config.toml
head_dim = 64
d_mlp = 768
vocab_size = 1382
norm_eps = 1e-05
qk_norm = false
lr = 0.00447
beta1 = 0.95
beta2 = 0.99
grad_clip = 1.0
decay_fraction = 1.0
decay_shape = "linear"
final_lr_fraction = 0.0
batch_tokens = 32768
train_tokens = 110700000
Each number is 50 + 12 x the weight over its row's rms, rounded and kept within 0 to 99. Layers, rows and columns count from 0. The size before them is the row's rms in percent of the matrix's.

# q: layer 6 attention query, 192x192, rms 0.109, rows 0-35, columns 96-191
# k: layer 6 attention key, 192x192, rms 0.114, rows 0-35, columns 96-191
q0 098:36 23 68 55 51 54 50 26 57 58 35 58 27 53 45 56 54 41 47 66 55 49 53 60 72 48 40 52 52 53 50 47 66 70 37 41 50 48 55 72 34 46 41 42 46 35 38 65 48 41 46 65 44 56 50 30 42 42 47 48 43 57 80 62 43 29 56 34 59 35 60 50 34 62 52 70 64 39 33 40 38 73 70 69 48 35 53 62 32 60 50 62 59 53 54 54
k0 095:52 45 39 60 41 39 53 62 43 51 65 37 46 36 28 37 56 71 34 43 47 33 72 75 49 49 50 62 51 55 23 38 49 55 51 45 46 73 73 66 54 46 57 62 52 48 31 46 46 66 58 52 65 48 56 60 36 44 63 19 53 47 47 42 59 65 45 46 32 41 33 43 52 46 55 62 31 55 61 45 50 45 59 68 66 61 46 37 45 54 59 43 41 55 47 39
q1 100:61 35 38 52 45 54 34 52 52 54 51 55 46 51 62 47 36 41 62 37 59 37 41 62 76 37 57 65 56 53 70 36 37 55 53 52 60 58 57 57 59 63 38 47 43 63 39 55 45 46 63 46 60 52 42 26 45 51 43 55 53 40 55 66 63 56 76 67 55 65 43 42 52 71 56 60 37 38 27 52 70 49 32 40 51 50 49 55 54 66 57 53 43 56 47 61
k1 099:60 56 34 44 61 45 47 59 56 48 26 30 26 44 43 57 76 70 38 64 33 58 62 48 53 34 59 54 54 34 44 43 46 59 67 52 57 71 38 42 52 48 39 49 50 70 78 43 50 56 69 53 46 33 58 48 52 61 60 65 53 52 78 44 54 57 46 50 30 33 32 40 71 57 38 46 54 46 37 47 62 50 48 41 62 55 66 35 53 48 41 23 54 30 29 32
q2 097:32 61 30 57 49 55 42 63 33 61 46 42 62 63 49 32 57 55 57 34 69 60 55 56 28 50 50 63 50 66 40 48 52 52 32 46 53 55 57 38 45 52 54 28 73 56 05 41 40 30 27 30 55 64 45 40 40 49 41 63 58 71 45 56 44 61 54 60 51 30 39 57 48 67 63 46 40 43 52 46 76 68 44 61 60 62 39 51 68 47 57 50 60 39 46 46
k2 097:26 47 64 61 40 49 54 66 47 59 27 38 62 49 54 56 41 50 48 49 62 85 45 58 42 60 45 48 46 60 65 22 61 57 42 49 52 43 45 34 57 48 49 77 65 53 32 37 18 53 55 75 37 55 58 56 47 62 48 35 45 67 64 51 45 74 48 48 55 58 42 32 43 61 48 44 43 53 54 50 57 30 52 64 43 85 43 79 43 59 78 42 49 46 49 62
q3 098:48 41 91 69 46 49 31 57 31 46 47 72 49 56 68 63 53 63 52 56 52 36 38 66 74 63 62 45 55 44 32 32 40 54 34 53 43 40 48 46 68 56 28 51 54 31 85 50 50 45 58 53 46 20 70 20 52 44 54 31 48 60 66 51 64 69 55 46 33 52 53 46 45 57 53 60 55 67 41 49 56 46 40 48 46 37 47 57 55 60 61 43 34 67 42 57
k3 094:68 75 48 49 55 50 25 48 57 64 27 28 60 40 49 64 44 41 62 60 49 42 52 64 61 53 45 52 53 30 43 47 54 54 45 57 61 57 51 44 56 38 55 55 46 46 52 40 65 46 45 47 52 27 59 51 61 55 78 45 57 39 32 51 45 59 43 36 49 49 39 60 35 48 38 25 54 55 58 63 46 60 44 39 46 75 56 50 76 28 50 44 59 18 52 62
q4 095:64 54 60 60 66 37 55 54 71 51 43 62 57 34 48 39 37 42 60 56 41 61 53 49 56 51 29 64 33 66 42 56 64 51 21 54 66 49 46 51 72 34 49 50 56 60 33 31 83 48 47 47 55 48 40 68 44 52 43 58 38 35 54 59 59 47 47 46 32 69 46 75 65 62 40 65 52 44 52 58 42 51 53 37 48 53 47 53 69 34 37 55 56 32 29 46
k4 092:51 39 72 65 29 49 61 54 55 58 40 63 62 46 42 53 50 56 44 54 55 52 37 42 49 44 42 33 41 61 51 52 73 29 47 59 29 35 40 39 50 60 51 44 59 82 48 51 61 65 37 68 57 60 60 52 28 36 35 47 48 54 49 53 15 47 43 28 57 48 25 65 54 57 73 51 65 60 50 47 73 55 44 34 61 58 35 54 58 66 37 65 44 43 53 50
q5 100:54 56 61 51 35 61 44 42 25 48 50 44 47 65 38 60 60 43 54 51 53 51 42 48 44 48 45 47 45 44 57 46 44 55 53 44 41 39 54 38 56 68 74 65 71 49 57 54 44 47 47 38 64 48 49 49 58 57 65 50 43 58 46 25 61 39 64 43 53 47 55 53 54 30 43 26 62 42 42 42 40 83 63 67 70 38 80 34 46 55 34 58 62 70 63 38
k5 092:53 41 56 56 17 39 41 28 54 53 43 47 79 62 46 53 44 62 65 43 62 61 88 65 47 40 40 58 58 31 48 44 39 41 25 53 48 42 31 32 55 61 58 44 56 59 28 55 58 61 45 49 50 40 42 58 68 63 32 68 60 52 62 60 45 32 34 55 54 50 51 38 61 48 68 52 40 35 40 41 54 32 47 35 45 35 38 46 55 45 51 54 53 54 50 70
q6 098:65 37 68 67 48 40 54 39 53 57 48 48 40 58 44 74 47 49 51 63 58 32 56 38 85 80 63 55 41 40 62 53 41 44 35 42 54 46 53 54 56 53 30 60 60 43 47 31 54 53 41 55 57 48 55 38 36 31 48 54 54 51 52 49 58 52 59 42 42 55 56 61 44 39 36 30 37 41 58 71 51 47 58 53 63 36 49 44 68 68 45 46 54 38 39 59
k6 093:51 50 74 51 75 26 41 78 39 69 63 53 43 64 36 42 34 75 50 49 48 43 64 48 64 42 49 76 62 38 50 54 74 40 43 39 58 32 73 40 52 44 50 52 28 52 32 51 41 25 49 43 54 53 39 38 43 26 35 61 61 51 70 52 53 54 54 36 36 42 41 52 45 69 55 58 37 51 39 62 49 37 43 50 40 44 53 28 62 32 55 50 47 55 43 37
q7 095:25 54 74 31 59 38 40 56 68 56 50 33 55 39 44 43 54 60 59 48 49 39 40 49 50 32 39 53 66 49 41 62 33 34 34 44 57 45 63 63 56 39 60 69 58 36 63 64 52 49 48 53 60 64 60 35 65 35 34 34 55 32 37 56 55 65 60 38 69 41 45 53 57 61 59 35 40 50 50 40 53 56 50 41 53 54 72 71 45 49 16 71 54 59 37 67
k7 095:59 41 45 46 49 52 25 44 39 37 60 55 31 39 38 51 51 47 57 38 58 40 48 71 70 54 44 57 66 36 52 57 46 32 37 76 46 35 76 51 49 50 45 69 49 40 36 55 64 41 35 35 43 41 39 41 40 57 48 30 42 54 58 48 59 41 73 50 61 46 36 46 73 63 61 70 53 62 34 68 40 27 42 10 48 55 39 55 31 44 38 49 35 55 64 63
q8 102:44 79 36 44 27 49 38 48 50 51 66 42 69 42 52 41 60 53 50 56 54 47 51 56 42 50 38 48 51 72 43 48 55 63 58 56 44 56 30 52 52 61 40 42 39 48 24 45 45 40 43 46 35 51 57 40 47 45 61 51 50 50 35 34 49 51 74 53 50 52 36 49 55 54 18 53 51 59 64 43 40 56 35 65 77 52 34 50 39 85 55 62 46 57 43 61
k8 100:48 64 43 58 58 78 50 54 52 40 49 38 59 38 56 46 56 58 39 43 51 62 44 54 52 34 64 60 31 63 63 36 61 56 43 55 18 53 46 42 58 75 55 49 59 36 41 52 45 45 57 52 15 34 67 73 59 44 62 46 25 55 45 40 47 12 45 58 59 38 49 54 28 65 49 54 54 46 60 31 44 50 28 54 75 61 60 55 48 49 37 31 41 38 59 56
q9 096:49 58 38 48 60 71 23 54 69 79 46 52 60 69 48 56 78 39 72 49 53 59 44 49 61 45 59 51 47 44 16 52 50 66 51 42 42 55 63 54 42 39 74 71 59 50 37 46 77 41 41 47 40 43 28 51 50 46 45 41 59 58 47 37 63 34 34 24 37 38 35 42 56 34 12 60 69 33 68 58 67 42 54 55 55 43 53 60 59 34 46 40 56 40 69 51
k9 099:52 44 36 51 48 44 53 45 61 62 45 45 68 33 45 42 69 52 43 58 58 46 46 80 64 68 73 52 50 74 65 41 37 43 39 40 49 43 53 37 53 36 62 67 51 38 70 27 62 50 65 61 50 48 51 48 68 37 57 68 26 46 45 40 39 36 62 43 46 44 57 69 53 63 40 49 47 31 42 33 69 21 41 50 61 45 33 70 53 49 57 32 60 49 54 62
q10 099:55 46 40 33 63 48 58 33 56 43 46 72 51 17 62 65 69 28 26 67 71 63 51 59 37 69 56 53 61 63 51 39 50 72 46 56 41 47 37 41 73 46 41 57 59 38 38 53 21 46 49 52 33 36 39 51 48 34 42 37 55 49 66 46 59 60 54 58 30 43 45 56 33 64 50 33 54 58 40 39 84 46 51 35 44 64 60 54 28 43 63 50 43 39 44 59
k10 093:65 51 65 52 53 27 60 60 67 71 50 50 52 30 50 76 43 54 55 54 69 50 62 43 56 52 47 76 45 47 49 33 38 46 53 52 48 74 43 56 60 69 38 79 41 35 52 55 57 48 43 50 54 60 56 61 42 57 69 24 49 55 43 42 45 43 65 51 46 42 60 41 56 51 42 57 36 43 49 63 63 48 82 28 44 54 54 52 61 53 43 52 43 39 48 45
q11 098:34 52 70 35 40 50 52 37 50 50 50 44 50 46 14 60 77 52 34 55 42 44 57 57 51 31 44 57 62 58 35 53 38 34 49 28 41 30 48 54 50 59 40 33 54 47 39 54 68 53 39 52 29 62 61 46 40 49 40 45 65 51 61 69 41 62 45 63 60 57 50 62 64 53 44 33 61 57 57 44 42 54 46 58 79 26 47 68 67 50 52 56 22 46 66 30
k11 098:60 61 50 56 54 48 37 46 62 48 30 40 71 47 48 47 41 53 41 50 57 62 46 29 44 42 59 47 48 47 50 61 63 43 43 60 23 43 52 50 35 63 55 68 32 58 40 64 64 40 46 60 49 68 56 61 46 50 59 55 59 35 69 54 69 43 60 73 52 40 39 58 53 77 51 35 50 46 48 55 39 40 40 48 50 61 53 51 56 62 80 72 69 37 65 35
q12 103:56 56 36 67 69 51 61 59 51 53 35 54 47 50 54 57 47 42 62 68 63 63 47 65 25 36 67 73 55 71 46 52 37 53 64 54 69 45 68 54 52 48 80 26 42 33 56 53 31 65 54 57 55 46 54 63 72 37 44 55 60 30 47 67 52 50 49 67 48 50 50 56 69 45 49 54 70 48 35 49 48 30 56 54 41 57 34 64 39 54 47 54 36 36 17 35
k12 099:49 67 50 33 53 51 41 40 57 56 28 34 41 45 64 52 53 41 46 64 71 57 59 57 56 39 37 54 36 48 72 46 40 65 55 71 71 72 47 50 51 44 63 63 43 64 43 66 39 55 55 44 33 56 49 51 62 49 52 63 62 56 29 38 46 62 37 36 48 38 71 59 48 43 45 62 47 54 30 48 44 57 56 55 38 63 48 39 51 64 51 57 43 37 40 59
q13 089:53 50 54 53 43 40 46 73 26 34 52 40 65 48 56 65 17 53 50 41 62 25 51 49 48 45 51 58 59 35 33 42 52 54 60 49 59 58 67 58 28 50 57 53 37 55 41 40 79 53 54 52 30 57 55 53 46 41 48 62 48 27 65 51 42 57 45 43 72 64 34 54 36 80 60 35 60 50 56 44 45 10 54 29 50 57 66 68 59 38 61 50 29 53 34 38
k13 091:49 75 43 47 51 49 48 52 23 50 29 52 60 40 58 32 40 41 55 44 49 34 55 40 54 49 29 53 86 79 45 67 37 37 27 61 52 51 48 35 63 38 48 58 63 69 64 68 35 62 45 69 57 50 54 58 42 53 64 58 26 61 55 29 59 39 35 57 56 54 55 42 53 37 32 54 75 46 51 42 51 49 28 41 45 77 62 49 55 62 51 63 36 69 46 39
q14 093:61 49 41 55 56 39 39 55 50 61 47 41 30 29 50 40 42 49 24 65 61 50 52 40 51 36 46 41 57 48 55 56 39 31 61 47 45 59 45 48 55 58 49 24 51 67 46 65 48 31 46 31 53 51 55 47 57 70 75 51 42 52 56 47 18 60 49 61 39 51 24 66 62 62 55 48 47 49 59 64 55 42 63 56 48 67 32 46 44 50 37 48 42 57 38 58
k14 094:38 36 64 36 45 45 21 58 30 54 53 67 54 52 51 43 33 47 46 52 58 57 57 57 49 50 32 36 48 64 50 63 42 64 41 36 46 49 38 45 57 40 53 37 48 51 49 43 56 53 42 24 53 54 47 43 32 56 71 70 43 58 57 41 46 62 40 57 58 47 59 53 34 69 73 41 38 62 48 88 83 57 49 58 62 64 30 70 24 46 37 53 44 59 40 38
q15 101:70 31 45 47 19 42 31 65 56 35 26 44 52 55 48 61 36 36 58 35 40 65 45 40 50 51 50 53 50 56 32 49 51 49 26 66 42 62 44 46 77 55 40 57 49 53 57 57 60 42 54 30 56 24 36 67 36 68 68 45 53 45 54 64 64 43 42 52 43 58 55 46 63 59 35 44 60 51 43 32 33 27 46 39 56 26 56 52 62 53 46 68 55 62 49 40
k15 098:63 57 39 59 47 47 39 69 39 67 33 64 45 47 28 26 51 46 58 64 65 41 30 30 25 52 54 37 49 44 42 44 32 44 48 49 33 53 41 31 51 54 54 46 74 40 53 60 68 26 52 34 42 48 43 35 54 63 53 49 69 22 56 51 51 56 50 51 57 53 23 40 48 47 46 45 66 62 43 46 50 62 44 44 21 44 58 40 55 47 51 31 45 25 55 35
q16 095:40 59 72 56 48 40 55 62 38 77 39 53 50 53 60 34 42 36 48 57 55 56 67 45 55 41 49 47 63 51 58 53 65 64 63 42 38 43 55 57 50 54 65 59 70 68 40 58 39 54 48 72 45 72 60 48 53 54 57 56 54 42 73 21 58 67 50 61 65 54 43 49 42 30 29 56 67 55 47 35 40 33 46 27 63 62 48 74 55 67 26 39 63 37 58 66
k16 096:56 51 45 41 34 72 60 55 46 34 53 69 61 46 50 41 43 36 51 54 50 57 60 51 50 50 63 44 69 52 51 26 37 30 30 42 36 52 62 54 69 54 48 46 33 54 53 51 70 23 59 65 37 64 44 44 72 51 60 56 62 59 63 69 29 40 53 51 31 23 52 56 60 42 50 59 48 51 45 45 42 50 60 46 57 33 40 47 48 50 40 51 39 32 65 39
q17 102:52 69 34 53 40 41 47 28 54 09 67 43 56 61 63 49 54 56 55 56 58 65 39 60 69 69 52 54 31 48 48 64 50 40 61 37 51 37 58 50 62 28 51 48 43 57 53 52 36 46 63 56 48 56 59 47 40 71 59 63 38 42 50 54 68 52 54 40 48 43 55 67 20 66 31 50 44 50 50 57 54 50 41 48 69 23 30 62 40 44 46 53 44 74 54 45
k17 100:45 44 62 50 31 48 35 42 54 50 60 39 38 82 18 71 48 53 49 54 39 47 43 34 65 76 58 62 46 39 58 66 37 50 36 27 38 41 51 54 29 44 45 46 51 65 54 38 40 50 56 34 44 29 29 71 53 48 54 44 61 24 40 51 37 44 61 37 39 57 54 55 32 39 53 38 67 53 30 44 62 67 40 48 29 33 46 59 55 39 31 37 64 56 75 53
q18 116:48 59 27 55 55 63 64 59 64 44 57 62 89 29 60 56 33 45 61 64 56 54 58 62 35 52 39 56 54 62 35 43 44 59 60 41 50 37 54 64 50 53 67 66 35 72 51 54 42 41 40 50 54 66 31 71 56 58 55 62 65 50 29 37 30 68 48 74 63 34 24 53 48 77 59 59 54 52 45 47 57 48 42 47 24 62 47 39 53 41 59 45 38 44 44 16
k18 106:38 56 68 72 38 55 80 48 46 30 58 49 47 62 66 41 42 62 51 35 46 62 54 69 56 23 47 54 52 54 47 45 35 39 60 41 43 57 54 48 52 48 40 61 39 78 39 47 59 58 50 54 59 46 53 65 42 59 76 66 36 48 45 55 37 61 43 66 69 60 52 31 29 68 34 61 33 47 49 67 60 36 55 25 50 59 43 49 77 35 44 49 40 57 54 27
q19 100:40 59 65 50 70 44 45 47 36 39 59 39 35 46 57 42 73 48 55 56 55 59 68 52 56 55 41 64 73 53 54 51 44 68 32 54 58 46 48 52 47 50 16 31 29 50 35 58 60 47 46 41 46 44 67 51 63 31 53 36 60 55 48 67 71 47 71 47 45 46 62 48 34 51 36 44 64 32 38 60 61 45 35 61 61 40 52 49 55 60 60 68 50 30 52 60
k19 099:54 41 45 39 70 66 49 51 49 36 61 45 49 46 60 59 51 48 46 50 43 45 74 56 47 66 67 65 56 60 37 50 63 71 41 62 51 40 74 49 54 28 33 67 74 59 41 54 68 58 49 42 40 60 71 42 46 48 50 38 44 38 35 71 33 39 70 61 48 40 54 43 51 40 46 46 63 52 43 56 37 45 28 57 36 48 50 65 66 59 55 41 40 61 56 59
q20 101:50 43 59 65 52 42 56 66 39 42 41 55 52 61 44 40 44 52 42 63 67 62 37 68 65 40 64 33 52 53 59 36 54 39 34 87 46 61 59 43 36 63 56 36 54 33 48 29 53 57 44 63 57 58 44 27 62 40 37 48 56 50 52 36 51 64 43 69 42 57 45 60 53 45 29 59 45 34 52 51 59 69 45 37 41 38 44 33 45 46 37 41 25 38 58 73
k20 098:63 41 51 50 66 48 60 30 52 56 61 59 29 73 60 55 46 65 74 55 39 66 48 52 65 48 74 34 42 67 42 49 45 50 23 60 50 52 66 54 41 50 52 36 47 42 49 54 81 53 62 77 38 55 44 38 49 44 55 53 42 53 56 52 23 32 42 54 47 47 40 44 37 48 31 63 37 28 47 41 47 57 65 58 55 99 42 36 37 34 66 44 62 54 55 60
q21 088:70 34 39 59 34 23 42 45 51 44 62 44 79 54 50 42 63 52 42 57 48 41 34 59 67 62 30 44 69 58 42 38 49 64 59 37 56 46 51 39 55 36 42 51 50 46 56 73 46 41 53 56 42 68 55 40 64 42 52 41 63 46 36 69 48 67 38 65 63 67 36 40 65 41 64 32 48 63 38 56 54 58 59 52 64 54 50 59 46 60 68 59 39 52 45 57
k21 090:66 31 38 57 65 48 59 50 51 59 27 56 59 48 52 59 16 40 42 52 35 43 35 78 50 38 46 50 56 43 30 49 42 59 56 49 61 41 34 49 35 43 60 80 36 64 71 47 48 54 54 66 37 47 48 48 54 53 30 43 43 58 38 56 42 36 43 71 65 54 55 36 55 63 43 49 58 58 35 75 65 38 56 44 52 50 31 64 60 51 37 46 45 42 43 45
q22 103:44 51 51 46 47 45 43 48 50 44 64 53 49 51 58 63 43 58 57 54 38 51 42 45 55 59 59 49 46 30 51 23 45 49 61 42 31 54 39 66 61 81 70 53 57 57 46 63 48 63 52 51 56 44 43 60 49 40 60 34 29 36 51 60 49 48 51 47 59 51 73 61 32 44 56 55 61 49 39 50 56 49 25 41 42 40 48 65 55 51 54 39 38 34 38 54
k22 097:51 63 64 69 48 52 59 47 35 75 50 37 49 50 42 76 33 29 58 46 43 45 53 54 57 45 72 50 52 53 55 66 45 34 67 46 56 74 42 47 49 39 45 49 53 55 54 61 40 45 59 47 45 52 40 50 53 67 40 74 46 33 43 67 42 38 58 55 28 40 54 62 47 44 45 48 54 59 62 48 57 53 51 20 54 56 41 61 51 63 50 42 62 62 35 46
q23 097:51 46 59 58 54 62 32 45 45 69 54 24 52 70 64 54 51 79 39 46 33 46 40 28 68 47 36 55 51 31 60 57 47 55 34 36 47 46 48 41 60 36 50 56 47 63 54 42 56 35 55 57 54 50 43 31 39 67 22 56 76 24 44 63 45 67 31 35 45 53 50 66 39 64 54 65 69 60 43 70 53 55 57 23 66 54 70 66 32 54 49 60 50 33 58 49
k23 104:45 53 58 69 40 42 39 38 53 57 62 50 44 54 72 48 32 55 34 40 52 27 31 53 62 58 38 63 56 52 50 46 39 57 41 38 61 47 51 47 34 43 59 52 44 27 49 43 47 49 44 38 61 49 51 24 39 47 41 52 48 40 31 50 45 65 63 52 33 66 29 49 49 61 60 72 43 51 39 62 23 55 35 44 50 44 59 44 57 56 38 48 70 44 39 37
q24 095:69 50 36 52 54 43 41 66 44 59 52 49 37 50 65 81 62 27 52 51 51 41 60 38 30 70 52 55 54 45 43 60 42 47 25 55 36 61 70 24 39 61 59 45 57 51 57 37 58 60 42 59 51 59 49 46 49 63 55 44 44 35 48 31 41 34 54 64 58 35 31 43 43 31 54 50 39 54 56 60 46 51 62 47 46 44 49 58 45 46 63 70 33 43 22 67
k24 097:51 28 41 51 35 48 71 38 44 52 46 51 43 61 56 46 71 58 44 50 49 72 29 35 66 37 47 28 77 22 53 58 52 75 33 54 50 55 47 45 48 41 36 25 65 36 59 48 46 44 31 48 59 38 53 46 74 58 46 75 61 77 48 60 52 53 43 42 47 46 54 37 40 73 62 60 60 52 40 41 54 44 26 55 55 46 43 42 53 68 61 68 57 67 54 52
q25 096:62 42 54 56 46 50 63 40 29 59 69 51 41 48 39 50 36 48 43 25 55 39 54 52 42 50 42 53 53 67 44 38 32 52 29 62 49 27 33 75 65 28 41 56 56 58 14 71 50 57 56 26 57 57 54 46 44 59 43 59 49 83 46 51 25 55 46 37 46 20 51 46 30 43 46 50 50 42 40 46 45 49 58 53 62 50 31 50 53 50 47 66 60 43 66 44
k25 096:27 36 34 60 78 36 60 58 49 48 52 23 52 34 32 44 45 61 38 33 47 58 58 47 42 46 68 56 40 78 40 36 45 67 54 69 29 45 50 45 42 39 67 63 65 39 39 47 52 41 57 31 65 34 52 50 40 46 43 38 62 32 34 56 38 53 52 47 77 56 40 50 44 40 31 56 50 35 48 52 67 44 54 60 43 64 45 60 29 43 62 56 40 57 61 57
q26 100:23 57 48 47 53 68 70 27 44 65 52 53 41 51 57 80 42 62 68 27 45 54 41 52 75 55 32 27 55 52 28 56 57 57 37 67 66 33 45 50 44 45 29 43 47 53 31 57 36 27 44 54 37 27 37 52 59 53 31 55 37 58 53 47 41 42 45 56 43 74 43 31 70 55 31 49 45 48 66 43 30 71 42 31 34 53 49 39 68 63 36 59 58 61 44 42
k26 097:48 58 24 64 26 40 51 49 36 46 64 48 56 41 48 45 59 25 71 54 57 40 17 40 50 63 46 49 34 53 34 37 57 30 48 45 59 64 47 34 45 48 43 39 34 69 57 35 49 45 61 53 47 30 82 62 52 56 30 40 52 26 58 34 61 52 52 46 67 54 49 53 39 63 59 38 49 35 40 47 49 47 60 43 72 57 54 75 44 60 56 46 47 37 53 40
q27 091:56 53 55 52 51 62 42 57 58 50 30 32 31 27 62 34 59 58 56 83 55 34 58 40 66 55 65 44 49 65 57 52 42 46 40 62 56 48 52 61 53 65 48 64 43 53 33 64 56 39 37 46 51 26 47 52 39 56 52 53 67 57 55 70 40 41 37 55 60 47 52 52 62 58 55 56 81 43 42 52 39 46 72 65 48 10 58 20 60 65 41 44 47 79 59 72
k27 092:53 74 46 49 42 46 33 63 47 47 56 60 36 54 45 37 39 62 53 42 60 52 62 27 29 60 57 70 53 59 61 37 52 63 66 17 34 32 52 59 54 48 56 56 58 45 40 35 60 38 36 33 56 55 63 45 48 56 68 34 39 46 59 44 50 40 53 42 43 55 37 49 56 69 60 64 42 36 39 41 41 54 50 69 75 59 71 42 62 55 46 54 48 56 52 49
q28 099:44 42 59 39 53 23 48 35 43 43 57 48 41 59 41 58 66 45 52 40 50 38 43 57 53 43 44 55 56 51 32 43 67 62 45 31 57 54 63 28 51 58 33 41 52 67 44 42 46 74 65 41 53 51 62 38 39 48 46 44 42 41 55 48 67 74 44 46 57 49 59 70 42 34 37 49 59 29 58 31 56 60 54 55 47 34 34 43 60 60 55 21 67 65 62 52
k28 101:51 46 72 66 62 37 53 51 48 45 36 34 42 28 48 48 51 50 51 37 37 43 50 38 56 45 34 46 53 50 52 38 71 55 45 61 40 50 34 50 46 15 51 40 62 59 42 40 39 58 61 59 38 60 52 55 61 45 31 52 64 26 69 62 63 47 58 46 46 54 65 54 19 34 73 36 40 59 55 55 20 59 60 39 69 49 26 43 56 50 48 40 65 45 67 31
q29 096:54 68 72 53 61 47 52 49 47 59 59 48 57 61 88 48 62 66 43 51 71 58 39 53 49 62 55 48 39 55 61 51 60 51 54 52 41 67 68 70 55 67 67 62 42 36 56 50 49 66 60 76 49 55 55 46 41 66 62 56 37 48 54 57 63 66 35 68 20 46 53 32 52 59 56 59 45 24 45 29 45 54 50 51 35 45 43 44 37 58 51 60 55 54 22 48
k29 096:43 55 51 54 46 50 57 53 57 57 74 42 43 49 49 51 33 70 45 60 36 58 46 66 34 44 46 57 57 55 52 33 54 44 64 32 41 73 47 57 50 36 59 51 62 46 61 74 57 62 59 44 32 62 37 37 52 43 55 59 34 47 55 52 62 49 39 43 29 46 35 75 44 41 38 41 47 75 57 58 46 51 61 37 47 71 58 47 60 46 50 31 45 40 46 51
q30 098:44 53 70 49 55 59 14 51 44 39 65 39 65 48 48 56 54 27 71 68 51 40 38 59 48 54 66 59 38 61 59 62 76 41 83 24 48 34 68 44 47 27 52 60 54 36 57 41 40 65 49 37 48 63 35 55 50 42 55 53 42 49 50 54 62 74 48 60 56 68 42 59 65 63 34 48 56 57 62 49 43 71 34 73 45 71 62 48 65 41 57 26 49 39 48 85
k30 103:31 58 50 50 64 54 45 49 52 46 49 59 38 20 45 49 80 40 58 51 61 32 16 62 61 41 70 52 51 47 46 52 40 44 37 53 68 43 34 58 46 27 42 61 53 68 41 54 37 39 53 68 47 58 42 52 42 44 55 54 45 48 38 21 52 49 39 52 22 49 39 52 60 59 62 64 38 72 69 60 46 59 43 50 60 63 23 38 53 45 40 43 69 74 43 62
q31 100:30 58 50 77 42 61 59 42 54 65 61 43 35 64 49 53 65 52 47 58 60 29 55 54 45 51 26 55 49 31 70 52 64 53 34 52 46 70 37 74 57 76 46 35 66 46 53 44 51 54 31 44 63 81 67 36 48 52 41 70 61 40 57 40 41 29 61 65 49 50 44 51 50 60 59 38 48 55 57 53 51 55 52 52 45 44 61 51 62 67 51 49 56 51 61 43
k31 099:20 24 63 57 41 37 60 45 43 47 63 36 64 69 53 41 52 43 51 07 59 54 54 63 49 34 54 28 51 47 44 52 71 80 36 52 42 58 48 41 39 42 59 52 48 63 67 44 60 36 42 59 57 47 57 65 41 60 61 56 56 55 53 52 62 44 27 54 25 40 56 43 47 44 46 48 38 45 62 67 46 46 34 52 49 63 59 34 33 76 63 46 53 33 75 35
q32 101:51 63 32 24 44 36 44 69 33 55 36 51 65 52 51 47 64 46 45 55 68 51 66 72 49 62 47 39 43 68 49 61 47 46 44 37 60 62 36 38 41 48 52 42 44 30 36 47 35 26 54 45 69 54 57 43 61 64 60 48 38 41 48 39 51 42 53 75 56 47 61 54 39 46 61 45 58 42 65 56 32 48 31 60 55 34 60 47 68 65 43 52 70 45 48 64
k32 101:61 51 55 65 65 55 20 44 42 51 39 34 42 53 61 43 62 54 58 68 34 51 48 53 50 49 51 56 52 42 57 54 77 50 42 50 56 26 57 43 57 37 63 43 50 57 59 50 53 42 62 44 57 77 44 43 62 68 31 59 39 51 55 38 61 71 58 56 43 45 55 33 49 75 56 41 72 64 49 35 48 48 66 60 56 44 62 53 41 54 31 74 53 67 70 60
q33 094:62 37 42 56 50 35 60 35 56 46 38 56 41 41 55 45 47 56 77 36 55 52 24 48 38 48 23 37 51 43 21 49 54 41 48 35 59 27 77 62 80 61 50 52 59 49 56 46 41 64 47 49 46 67 30 50 39 71 36 39 54 55 51 68 43 49 54 59 47 49 50 64 48 49 48 53 50 73 26 56 46 19 50 35 57 46 47 50 32 45 68 42 46 37 59 72
k33 093:42 52 32 67 47 44 48 60 52 39 44 24 35 40 36 64 38 37 70 51 49 45 41 42 23 43 27 39 58 31 58 52 56 52 35 48 35 37 38 71 51 59 27 45 51 40 51 45 52 36 53 55 55 45 43 54 46 42 42 44 48 47 51 65 44 55 52 80 49 44 56 54 32 45 35 48 67 30 54 57 44 43 52 60 48 26 30 55 41 60 40 47 35 50 62 51
q34 099:36 49 33 40 35 52 40 59 50 47 62 69 37 66 33 46 50 30 63 38 56 49 65 67 45 40 36 58 59 40 73 34 43 60 59 50 47 76 51 74 53 48 48 43 60 48 49 57 21 40 44 52 30 57 47 65 58 55 63 49 34 35 54 61 55 55 68 55 50 42 56 70 61 55 47 67 33 43 42 53 38 43 69 59 63 72 54 61 45 31 44 44 30 65 24 47
k34 096:57 56 39 48 60 36 64 56 48 73 43 56 45 63 66 44 48 51 51 64 45 49 36 46 66 38 44 55 78 60 66 47 79 43 46 40 43 52 52 45 56 43 47 65 47 23 46 64 45 78 41 68 39 64 66 59 55 44 46 47 35 52 38 28 61 54 41 59 50 50 38 46 52 47 68 57 40 58 71 42 55 44 47 49 47 42 36 70 29 68 44 41 61 47 46 49
q35 090:31 46 53 50 28 46 38 22 45 58 56 51 58 42 46 46 31 46 67 43 43 42 45 66 56 78 51 66 65 45 67 76 43 43 73 39 62 53 38 58 42 50 64 54 55 43 59 44 44 65 58 71 54 61 31 30 56 63 41 58 55 56 52 51 61 46 50 26 46 59 50 51 54 54 35 56 36 58 61 30 30 31 66 66 55 56 49 55 30 42 48 62 54 57 50 33
k35 092:48 42 35 85 58 25 34 49 45 55 50 48 50 58 53 62 57 58 46 41 49 49 52 74 58 60 45 60 63 32 74 56 63 47 64 37 54 40 52 57 38 63 57 62 75 51 75 41 51 47 60 57 49 46 62 48 50 47 59 33 43 51 40 42 46 49 34 40 59 58 73 55 40 37 45 57 29 50 53 50 45 63 49 38 57 41 69 41 46 53 59 49 45 46 44 46